{
  "init": "uniform",
  "weight_decay": 0.0,
  "lr_head": 0.0104,
  "train_tokens": 413200000
}
Each number is 128 + 24 x the weight over its row's rms, rounded and kept within 0 to 255. Layers, rows and columns count from 0. Numbers have three digits each. The size before them is the row's rms in percent of the matrix's.

# layer 6 MLP down, 160x448, rms 0.129, rows 0-159, columns 128-191
105:137126169118103110147134164056128145170107139110102146154143121130128151134137123123128136127117114153128134108093128130135122126121100087095099120132131141136085164135118169094107149143135149
101:130087133147076143118111118114090134134173114197096153140108151082109125107136098129154138093119138099134132159144134145141135154143167115118153129192172130123119164160136160132112157132180114
095:115131172126168106122176080177152124126104148111063128099133181130110135107175077188136121149109137134077110155120147106109135106090145122140108087113143123139099094150124127112161142088129149
099:147159114094129120128094110106159139130115112101117124076117102130128117120150165163165151123179168136124138105108132159120179112153139116151124127117156101086095130127173112155126131104113146
093:120081114142150120128099134122128120102126160140142134135070145134137152130129129113113138159135118115139097139169140125092135183129152109130061159139134134147143165127191113126139085142139104
098:089064153154118102126120168093170122132158101155128116114119097129133178127144132134141115105105163153081151138105129110161138133151121120148123171110087105138091093094094094117115128158114081
097:112119117121142144160147109162123135125162102132142094101129132102152119132130128152131169188111176163124120129114144085128127124163145158120132091169151130136128132124151114137121140161111113
098:116166134112130159143092111137134099138157137122144100092134118162154123134169129102111104135122145126164123143149138173100123151145140118170087155116114126114109096108141117165147129146151087
102:145116111146132130099118120159129090131111130106161160106165151136093124156093159122145134104100106122132097091140114127163097124150139149122116131160101126141165096070158114139156138094079158
105:146147130112133139083151116119116150129131157167143142129104103129132099159115091098116134129150143153170124124179173120141125105131089112106177083140140112123086142099172090108118165085123125
103:146129095137148121124117142099130129158103113160134124084123151128133149107112142097167149127103138072111144140159084130136153099110126144145132175107143065160102115119111166109083114123143178
101:134117144119091056093136116144117131116136133125115110106102145103137124092120108122133142142163144160134139118106107123121173134135139154112131131135117109167108123162167089140148143160117126
106:123092163126130086104118108112135109098116140086114120149119142078081107157100152094117132099117106111151127114111102146133162111159121139100173118111158157092151170105119147167107114106145121
106:138142118143142157125120137094085090131116126127142158128137185121193128107127135087119100123092121128099124127122095143130145173138135122087140151105149135104119151125078144166133133121188154
100:135177140117107146099086161133128134096092167132120069138132139065106122085098133100110133152171129140118102113070119218149135107148135123133103150099179099096136085146113093129119132134110140
100:108131115133147120108086129173116119146124119131114131142136120145134133118116118153122152133094140132152133128063112157092173123152109167171150141131095128142110124169112130097139112133109106
110:102123135124153081116124141136102166174136144120114152104132102142116145094130071082097112148131137152133112084162133124133155141133142138148122175144154133078100119122103107101128097108171124
100:135140099126147125147133162114143096138093132120150137172106100128078114172144152094114137083149074176120111112117132079092102123132124142148092085137099122119155163138103148139144136121119118
098:130143100105172154103138117152126108105120145141152159162118121110097079141145161140119133089176134123126132149117113164126131145103137099133074105145144129153105129144093124125135142164146126
096:195090164113120157135072126156072148130132148137146135110153113149176131127103125143141123116136154137123127119132165100145142158114133102148088118139129144097108162148097132115114105135121134
094:136137153088104098122141094165122178129113144107084126135150119131139155167108115145117144156095119149103142180110123113090147139128133133122120163146124186144125120128145128103116148079065121
094:123169152127105114104082167138156126112142169165152135162141115156119097099120138155116146146112140115167107101130181077127131114177154129095129093137128086116136110097131135158151096147108101
099:128139121145132161141097084081161148101118099126106118114108144122164167119083089169160144134176104129100124101127120160084130130135164097142092129103116135164109202140109123135137159108148154
101:134147110133099124109182113117103093137124161145112138113143158145130138135136111108088135175110168119116124125152146117141178111148150136169194119112142137173113133138133111126137134110169142
098:114138112103099115146185157158128130147125168129160169154146147132115113115100118108132138124144151159112120095163117129117093113126136153139140095091166148151153124172107106158139179080142081
096:143096109138120183158113076160122134101092126134141129109146128146105109145119123129118146088120145133117136144080149114184166138140133132118131123091120098117131090130139144162107118103147154
100:117156122109153175179118159132096056126112156138124176120147161144102112141115125126157127149101155118108153147116089131108102091156129102115149109153128139153130138125168153098101110148097149
100:144126143132156136104128170133131133136181088112124088125185124133174134123067148152093131104153088106127110101116140152119135108111139126118130124144138183152147126128132159126135122139153092
104:152153123116140198101110087110102136133124148137105104123113129138062109119132118096153126112115069099141154127168143116157149112140090114124179169151117101098089134115161114112139107174096105
108:127157065134115144189111119128109128112099046103132153109133112085100139120116144143134151095104138124148136143147127092128155125133151156144109106120144103089110091139135141118115138108159178
097:157114117119105134147165120142112131139142107131156125131167120118123160135153105124161161171108114128110145145132179145143107119166147128160122134106169140160121135115137154067128156115134130
103:165092126077100133139120114113135128159122133115115155091119146104084123110115129142098131146096129117148104100094128108123122141113137145139139111156122125131115086139087139158102092157136114
100:136094118151110099088085149125081101140152119146130114127165104106103139131099117086099127173080107123122139065116164099146158132146154111131187113120124153135111109143115169162078127157126125
098:147139104103088124119120081107122151134164153104109099168155131106107088144045126141063140152097122107106137094145131145128131125100139111144182153141094127159142116137147109154129099111160144
098:129067130127111140114135123131177123129165117159111113118123194159141110124111124140134134131145098125110158142152064128103084126154130128155152163103117107177128138105146094085123123091087128
097:131161121171125135107147088133141120130148120170152095109107184104136124097106140113149124148147132151109138104117115177121154101111111103116124100150131149158118086158123149143155127134153098
098:132116132168140137122156131133132161141121142133131082137096135085134145155125087143119117125146137151149116160095124148131154124159130085132148071165146135121136106154197154122137104132133120
102:128111092133127110096119094170121118147084116121129123136160108108109102132109167098100140165138164137150107096153167069124145201163123120101094112102164144112149128165168110102155133152116149
096:161145104087120079099102135156183138144139120144142108139100140142149093163122143126072128111092097116153118119119116095144140125108117110129139141140112157154131114123124152109077113134122129
096:139143126168126153175159123135122083092131120137164122090133096132095153127139105129116126109135132133135085148134102146092164094130138183147126155126100112108095131085111116134156139126202164
103:153108162138128105145130151095181118135156119073132110153150120130127109151142135169154123109097172158108133113097181132121087150086186152136149102107099131148150127142100102139128121126107121
098:115152152133150108105149094172105137146140078115158139148133089146103114107111090103135149108165149139106121117110126113130107165107087198099122138143159157135127099149162110132096134126132153
098:119146160136077154147152157117093132106098155180120121097108112146131098130116153165125144124136116077157129115081159096153150133120124155110119156103123143144107168115098143095090077146128155
103:126109161171155116172157162111153081126149127117098108109142111171095100121126127110110150128114096142135134110139117148140092123095147131140114159103086143078110132138099092137134155148108100
096:086092128099138090159106132085122099170103136105140112113082124086097110133141137138131153119114107096138128093167128161144147143161121118136142116169146117124101149096083104099111120117125111
103:176114137133117080135139150137099091147130146116131127118097153135160155161162147101145157131146112174070063112126121111145130121145074149114125113127115104157105134104181130092149117134110128
096:113112102134128101123068103155133128106095111124136092076112128118153152182137123111127117181075123133142116120144106141073113128129129135141131102088122173114144112131152105157108100133125133
105:154160156130114084095153114124129148142124141138129158148092146150095103181169131090144081093162124121122195112088114121148134158132142131115123131115108101134128145170160133122103172175140127
109:141142123159115129113128140121175151120155133178136123161092141123192117107125101127115124157125140069177131097176127118154152121123125129132116140148101115113109134173135133084129150133115078
108:103109107118132114109143108122156117133121110119164127114101094133133162110123126113141113128168145118114121111113117109111127150113114114079135109100097090115109136122132124156155099077093166
102:118135135145083098147114126104114118099141118158083125144148130074146127175106100158103083116120124123114083175097063151106087164115115127129104150098124115120118163155159170148110102120154137
103:150117116133151116102153128148133098152152057146098135146129126126141128174117164114155122143105170114149142125126151093130121113097127137152149146101151113137132114130162129108124137139098137
100:158137138138129104123160108140092124150164110077149110108142115132115175125098113089148114145123097134124098095113088079146138125110104143109171123150124091109147178103108103087129106114165148
095:116127112146155127117104126152157119139141131147148107134130140144130172170107113121139119122159087172131149135107123137136131147150136138120089115174159111103186091126172122118139151085146136
102:149162135093123158088193073146130114173148154145099141140097170089094107167170111104074141125196101133150127129117113091152134120138103116090126150099115149135155120129183128140155142150131108
102:144132130110142130144181095139119171134134147106115130096124095134107175111174106140119134130155135159145119121160112153085142152115154163134114158077152138122160197141123104130111120137116118
103:154161123108155147148145064130128131129110113138079106115134165137153138132134132147138114122131118125140103106116115149088105144096125126107116138155109121085117127134121092096142113115160115
094:125111139122096112190145124149097086150161098188148123150099180171141120166111133149144110107145155119107121111160127169129123158169151134119120171131122171165138144171151137121091090102162105
097:114130136148133135114139135166154087145139174122125134081167126105072127122156128110170122101155131117123168114135139107114173077126105100118137144095113151154151126152127115129141138134152120
106:113120162085139144151107143108152137137126131189129123132094098113136179133082136083147153116075125105149157148145154122125047156150142105160100144096136154128094145137168157124108150185108090
104:130097118142135114096151145121128126152130144107121155157111085156127105106155164173119150170113125177133135130125169130130151130111143139093092119167140102150126181167160129107102158094133099
099:126124177117109149152148152105130128092155163130123125123107135149071136134114162126110182121132145163081139121103124147108124124147161085146118152156116110141120103121090151110151148178150159
092:119135104125115120113145150152099093122145131115114169109143148128143187116097104115128081147111148123131119126137100173153136116157067161167102130137152117132135116146146161130103090090166111
098:134123133116159164103157145086110149143101121169085080121129148091114080135147102136123104120146109162168139133164102118080149161128062144147157133106087125095120134112136106154129101165079170
099:155114136120116110133161117124127137126117121103149155149145144078121100138203135161165155119122109138112147110139157149123180144140142103115095087129161138110137121087134095155094123099118119
102:143141138093129160108150136149176128123154132100141119169118131156153125139127147144129141138094098161146134165127137120142081129093131131104094137117088146149130135087103070144113149080121128
100:130116123151142137107125152121113169129108126135156155130150145121145101135160143128171112111153081134136085161108143151130161104139140126128125125112104124124129167132113119191110128141169157
105:108145156152092172130174132102118132168150133107150145116081116119119144151124164146114113133133142155130104159124102155115096142134070161102123153132139109102146142122071129080100154110123140
097:149127131137121139141113163140116108154157151114084092178106117174120098085117147122122165142160134067119122133139133156184123148137135146113139125081100140123093150096126075115136109140172170
092:113148145141132131147151138118085149155147128138164121112143141121142136157144106170130158129108147130109210161148168108153090183110099115111133120121150105168115141117174153164167120117108160
105:092152116097184107114130162103140115136147150147113128160112179162142112121138131127137132144146128104132138149143139165113114103135160153121169118149163108127092087134109134130132108105122103
100:139114159104132146107125109175098090149103090166102163143123105100182123144114069162134086175134131118158138155117130125129145096097146137096122107140106109148131117179115143141146127160137111
098:181083065111165115116119156106136160174154109142155148141166138111141132068135115133139163109102159152144130128179129115105104099132070174120140160072172104159098099142136125108117106144117112
096:124104128115134101149116129122104141122117089142087131100129126137104132186149164145111179118134141122105159117160120121150132129121161171179113149150126131128157152139116150139119172112141110
099:113157098139145102137110111129124100084100121167153128162095134146160145164107183111165139112127139121174143140153106086094117113123150127110113117142181168152132131179140148111134129110134125
106:156128126078147151121182120143122178131076144151149152159141150122101120116117108111119124139176150117125108110136165111138102145128108134106098088142123115116152101138127121130122084108117123
101:143099142129117131110152163172109162135119138155143132144110137137122136116110157131139147136090130100126113124149144162172151153118121132194114126156135082110108120144156129164133130123139137
103:122103122148128161158136125073153124075115111089141143143097155138140139117094131121139164120090142119133089089118133129117134078146107151107131156152091136130173119122146173115133106113096097
103:175145104090137120109122137128123164135162173154160130159123095131149139163091084114101144124098115169132115140085131153154112116168186106170101099143160137140123127135145104151096126139114119
100:147147172154123121179142122170152152109148058158093139097124115102138108181144137126120118153125129144132182095139136142137124154123096155169210127132127111094096078154142112117159144111091107
097:184156112144112137085134151117139099100116179133134084115117132122137085129134132112128148120104129160120113155114131088154099146146107166138168111121137139127134150090171163158132169154153123
101:098093148100155096094118109112144186161142107156103118091109116147102155117119115149107116118136117145170129102132150161083111110182117129108099155135109133098147139142124124126135135125143113
102:129141149151118127112140096203148146148093103106149136112153098115129132118155105119122151132147115144108152112120130120112134131115150143139136129152104107100114109119146095139147106075091128
103:121185150083213158129132143131136134110114128139125140138142115133096100118136140178126141127167079163180124143169109100166093125147133109132117115113110115150100108126131072113135185150150143
095:124136120129169119122141074109121193125118109170076115094140104131102100177119133089175089157161146128124129121114110133109141131143162115136132126115114123148088101154113103144063133136128101
104:120106131134165140143145121146118154095118127152120131181102139103130149102189149091189170123133108152119135109130171090134153090157153158129127150108143079175120159097115080122122101165119123
104:167137151155136143140135113101130106135093128104161113117143073142116120162113133165125109136136128164136131132123120153106143123135104093138094132169127137123149125133110093113138104084112164
105:152133152129106130150102149138117138128109129125152140151100127138113133119104126123101125168161146126130195137137086142139083168078114071136113077094124135124134157136164118117162147149089143
109:102108142138120126116128118106153149131116169160194105093134140123140121128129128138173115165117115158131145160109120136121131101150158134190148111139111103159059144133150101145125158112087122
101:150109150156128106143120125134118126163125118139137167131137117105061127142099144132106138121153154128109167105083085116110165101141073131144130125135159157098105119109132125116148146126092148
103:081131149129122107177111125147076113092160108135142134161131133123118132142141133119107155113150169124097115110110136132103164141160093128170162146150139136116130143111152125137145135139148152
095:102099132120121121106176089153110135088119116118166123106139076130113124131171182110129166121147117107156131108079122114127123155122177111166101119154143111096162123132128133150099156083115127
096:118193140124151115136106097119090150143124141121136133120110120119132111100115061176136126104112133107153152083150094171122172130098058149109095136131106161109138107153149171146121085184137149
096:144154158116130153118105128095155108117103119112150120124156164110097137116112120130091165097125116138116128130120120150124098133140143122127164120130142101173121082104154153111125132144106121
105:119122101183118176120155170130125122143103106122142134155111103115120121154135134121142106106108130134131143078140147136119154140164165124088131176084137154131081157111142132134114128114142137
098:095125119154102131102153139120158125135195160165159102110108163176130136080135116104105133150142108139077167101125154137143122145134107128083140148110100097149099128098146151115152088133129194
097:120151156110108155156163174124170163126137106099151121110102142144154133136159095151132087147105138137095101082095130128125080107126116104113108121108139089111101147120169158166175116104125131
094:097155142158179130120148145155138130153144153155118126118132176119149162126116128130124111116124123072133104167145185139085128116161095133096148149082106152123090167114128122135093175116113085
101:129095128132107117130092140157132152144106176140130130107130101112076109097142125173133118117106125090092159131103090162071109200159124123063135130134111090140137112113155123132092114121119090
102:125137123109109104128128134141092109142123121122150088146152148122115172155092146122136115121161152100147083140132150139126099133100155109137117149131114087117117084131124127135124139160108086
101:091172115117112145082117074147141083116108144104078145150136102151160108117150138138166127132176109092198108130146071102093109097114108164155150130116145110153156114096128124096123135116136118
102:184071108172117114146104113100077122144148144148149125153167069127125146136148128134120126108146141110093090101099103154119134148167184143131147102131130145139131100137096142171083134080132138
096:122107127118128117109143086124100141178148134126102129118135113105128163141127080191097159128128154130126153092124099160135111150110158115138138085141103120148133094166105157118130104123162113
098:140128123140110129153140145101143137149129105104149094139112126084104084137128134082108138141141100099115114144123128137146112136108106141180110115133090135147133089175117130086109119125132141
101:110136175140106147121130134139139103164160102124125145159109132146188129108127132153081179107130109167151065135141156141125154146100106099128078111141143184138113118106126169139154145148154116
100:201094137118079108114116124089146135096119134079137170132129141136118150125122128136104167152186093147125136116061131106120108132090082110136129119130124124137136117126139131160119127093133139
096:127141146144084102176134134158126128143112078179136088123151132164113134107135105154154123164116106119117144153091149120148148104143173165188135138157145149153132120122124173128072145110117146
099:154114159115180155123173162129169134148130116113079123113153128153110156151104129111126142117140113148135093094115116131146131114166147120149094157155105145120158140123107159157092138117146166
106:122158130138142174110078108118183110167114140158093105142165154099158105123089136113143098144140129112105112128140120101167128173095115112120110107124111134106142116119099135110097131133106131
101:107122147145123122109084109157130073099123128166099089136156146103150100094206149132172090096106144094128143138129160110109112174092129134135149134065140116138123172135094129105125147128133100
093:085153109177139102165095124171134101134132108126138165139131106119113119088126141125134134108111099155115147136117139112127139108100147142151122116092124155122094107111109134113122113168143114
095:134134121156147146119131095127115129156154138140125153122093134151117146098103098151122136155104157145149110131138115101138104095188142148158158096104107151135136120091161147146114141107108110
099:156106126120103155169151143155147103151143141171143177210126134109110150140092138141147128072105141149071090139146132133089122136138137140104163163107162103089142112183125135112108143146130074
095:113105087187101105129126117093101129131128084138142120136123127146092137107144117144127125125115059113147152123120117108118135137139171123135112121142139144093140097110137151130133122138121122
092:176140133114127129107133133120132155147094132152112152110138118134142101133152146094123083134140134174098101142131170111134081123153141102140149149133127108116136153132131167191111101127162148
099:159117091076129107130127136106130143123138151090126150151171159144142125152116136158142138111156159111163065106130140102111122137117114137135137107114117122097078157156123115137142094105113118
095:152140125140116177120103107124127147157137147156145114144121107103119116101109153108167109155127104121125071135126127069162175086116092138148128124087141102114089123121126127173114112129105103
102:146137114119132143135123125134139166129153111091112132111140158106166153180128170098137152133126089101142137115163094113156134139133166091105114128112054136125135133131083136152152119112107121
094:170090146176140170136116182116132115115079147176135131142137160125102146147141120141133132130156189133131105113123166175138125136086134121162168148150110118100085083130110106114111140074133119
100:131084134154116074182131133122106130105140145137129177152118117140117153131127133124108137182072110099148145112125124108113126112109137120164124132105140121136103114126116121138122101158115086
104:130149132108123090108097127134143168103143109126136081106112105137138067130093110121146096158093143131147124144163139074148127130085123125151082144144127116150112111161165122115168149130103161
096:144136118113118111177103170160126154122105127092099121121084139133157190127155141122101127116139141121111140166122107137104149135119124152134145105133172159110125125118087139126132115109151108
101:155127145139129144113136102117148173149116149161103104131131101132112146134179151149159096101140120113097115123112116140125131091151141147110141121148090074132121095120145111147131083150113137
091:093072180132106130148122152146090114117125150165137069143129123142111153133133109111175168083113131140129100132100110120148113164121149073152080120115125111105136156131143133141136109143121131
094:079129095124140126146179136116110085121084139149164115124149161149113148137117134115153116137130131133107157145122137141160126145146127188098085099080180142149130129116141105087159158122097144
105:094135115132126075157103117150114137103114169094141111165110113159140125139134135114093116141089120165150171144121126094151124133112115141158126125096123107140112150116097138190082119093132122
100:118120114161184076121120110109138108147078162102140112130150118126123101111174117099150091141137125114116114067124145150133162088121136121110136106128072106127117119120098085140118086133093090
100:121150095115147114147097104156176136121123137118134101119145123128158186108139090077085098117130119131133156162102131107191140130138133131137145145118144164115136124146123104125131147119103131
102:157115089113106109125099117160099201117153158101115128102133148118143137131079138160204121134162141158107155076111115105103127121109141142133130153104104141132094133110099107151089105158133114
095:155087167138124131115136144144134103113128134152097130132113108132135087121165145121144134138092111163125169145138183128103115138169103109111143117100130108132108107123132079093120105136094162
098:142119138112128108119116116100130168108133156184125133148137100183113138099156136126153135080093146106092133165101095143167089116163140109156138141124122079170137133118094165117116155129107102
094:080143184127099169110150112122116166171108168127139131115141158097123131118122112111155119092129146115132153100125159117121101136156134124144130112108160153122115097164154112151150189130136155
105:151126148093125132100109173112131108087119147123127157120092141119139131165158132094116165093128118113087115135133150132175152106148187099112104130146145081103137124095096104157105103098107102
104:110158142138120131145133149136084131160131122130105138115129119099134150098091117112106149113125121146102108134115118144122119151080136110110154120113108103114131103131130113133125166132151099
095:114149111141087150120134126093128158110175125132092120131137136139128075139125106116095145122135122150130141116136146146081111105148098126121114159137128136101132147108129072153152140123145194
087:132115170137092137135163153103175151137117102172142119107129152148087139126134084122079111117137086095168127114112101148130121093097141131142150138128105129151118126114152122152129069119111108
097:157154102130098133127130129122156116155162139108120116086109120151094134125117160155137141119143176142135150162132113132134100119190155113090136166150132123080181107108124158102153123180150119
097:099140139124138157151095108148139105101118142137148117099139116137118146122134142150088105096144132129114140140114169108137122131143138140106121156109099132103132136131146135147107120126113108
090:110127085089144091151193157147105111108079134136175112112112114106093125153140118096134130175156122129141121137085126099116136139126102135181104148143120134116149108099165148130112166152138161
107:118191133159164070162136117132131099086122120175147124126114085127138141129145119139121151137125111121126105105122136098152164137112090129119164122167141074120143129120167131103140125095130165
146:111105121159106124150131140108116126121104115142145132152115097174105150151105141131122131109125114137152143161123144113088080162153158123114126139145142118171112149095140108146127133124115175
096:139129118157113123161156119118175092123142143162114143107164155121137161137112154118110109154143108149157176121166116090121146123130148117159126158135108102150140148148126063118140108144170137
099:144126124163132138106107123159132169118153151164153139121150122145112138097099098107121115189115147145153133102130090139151123148099131121116118134119148102128145156150140104166090129107156114
098:117086109119124114146172096105121080101078146135094138148124105111160140117141115118117125146111091184119185117131117150164104079148132120119135117109148127163077115137143136148145164117093136
098:130102127149105121194132129122083102183129125127118166110092132134087127099159130136150151165143130098156118136105096146149090125084134110079125107180155124128156115130104141099115095116081115
097:135117137132138156154102111147124137112092092133139112129126080159122142120125111103145105134108087135128124162128132167140149126105157163114111110115074142148140123171137138131098119163118130
106:142156135114162151139124130124129125125099117098185082161124136165154106149185138139106100094088117174145136130138150121121156125155110111083119124135121147126136157109127110156108082154113159
099:096088117158148111100116117158187152124145098108137120117123105145100110144140138113109077137132148141108125143125141116140117173129121156150143115145140085136160144111141070124126116104141133
095:139128160124162126148199144110125114119106102156093145109126121095118121135095129135103149094154127146109172094130175151111137117142123121073099141129092094127175127130154148145100156111159138
095:119153142123123140139074115127145145151132137152138145185149069105147135117150122136101119142168157137138150082079163118124135123161124106160158136146140152160105112151122128104092151105106139
106:129138128110133122120146164133135159112135153084135144134165153109069114138155126119161105136156118108109094143130181169135084142128135091145141167152134130142145130087117150142132144125141144
097:076116079118087135115119141100079086107171197138124094156109072149091147083132103144089111110122128144150119145109118128123124162119106178115113157104138142173116179134130130143135125134151126
101:160145140164136160115166093132115154068089130085081106129096094117110152106165135084140127115136125132116119073137150165150149147162161169123070126150143155120137122140124140152139131168129102
101:140088138123124127093150169108123133132130073128090141145114152097134133118135119131128132164133122078125130115136115118159098117117114129091082088114154130159127136136141126127111090102094126
093:120145117126139118131105130128118130169150104129122102090095138138151136123142130111175131159154135152144100109140107163150099156146139115145135094125129082083128158136126155135134136126102125
097:100122145088159089138133121126126111111210126131095127147148143106095100085129098114123108128092175144114158147097164135104128150178121133125093142097114095126120147140126113122153129167119112
096:135107119115102145129134122128103104092128113111105138144131118097089134151135141106115142166165097142108124141136150124129135170116163110136129117167156130104158146115145106167111140124119145
101:099155158140133113106099098099103137141169111099108111127141126085137114094147124146154144142114186104133117104099142110098101129126116169131094130130108123141138122160125123162143135123132108
101:106144108080108159132111134150097116119139118154113102143091120146125126183106116145084110129101118154169120092110110138176157177156144142115159130157075125082160151137134133098146092100182093
104:108126142152131154150158146150115119108117083128122087159135155106094121095099113126104132095103116127160122187109121152113166125108097131119117141150124129112075147126150159181135131154149110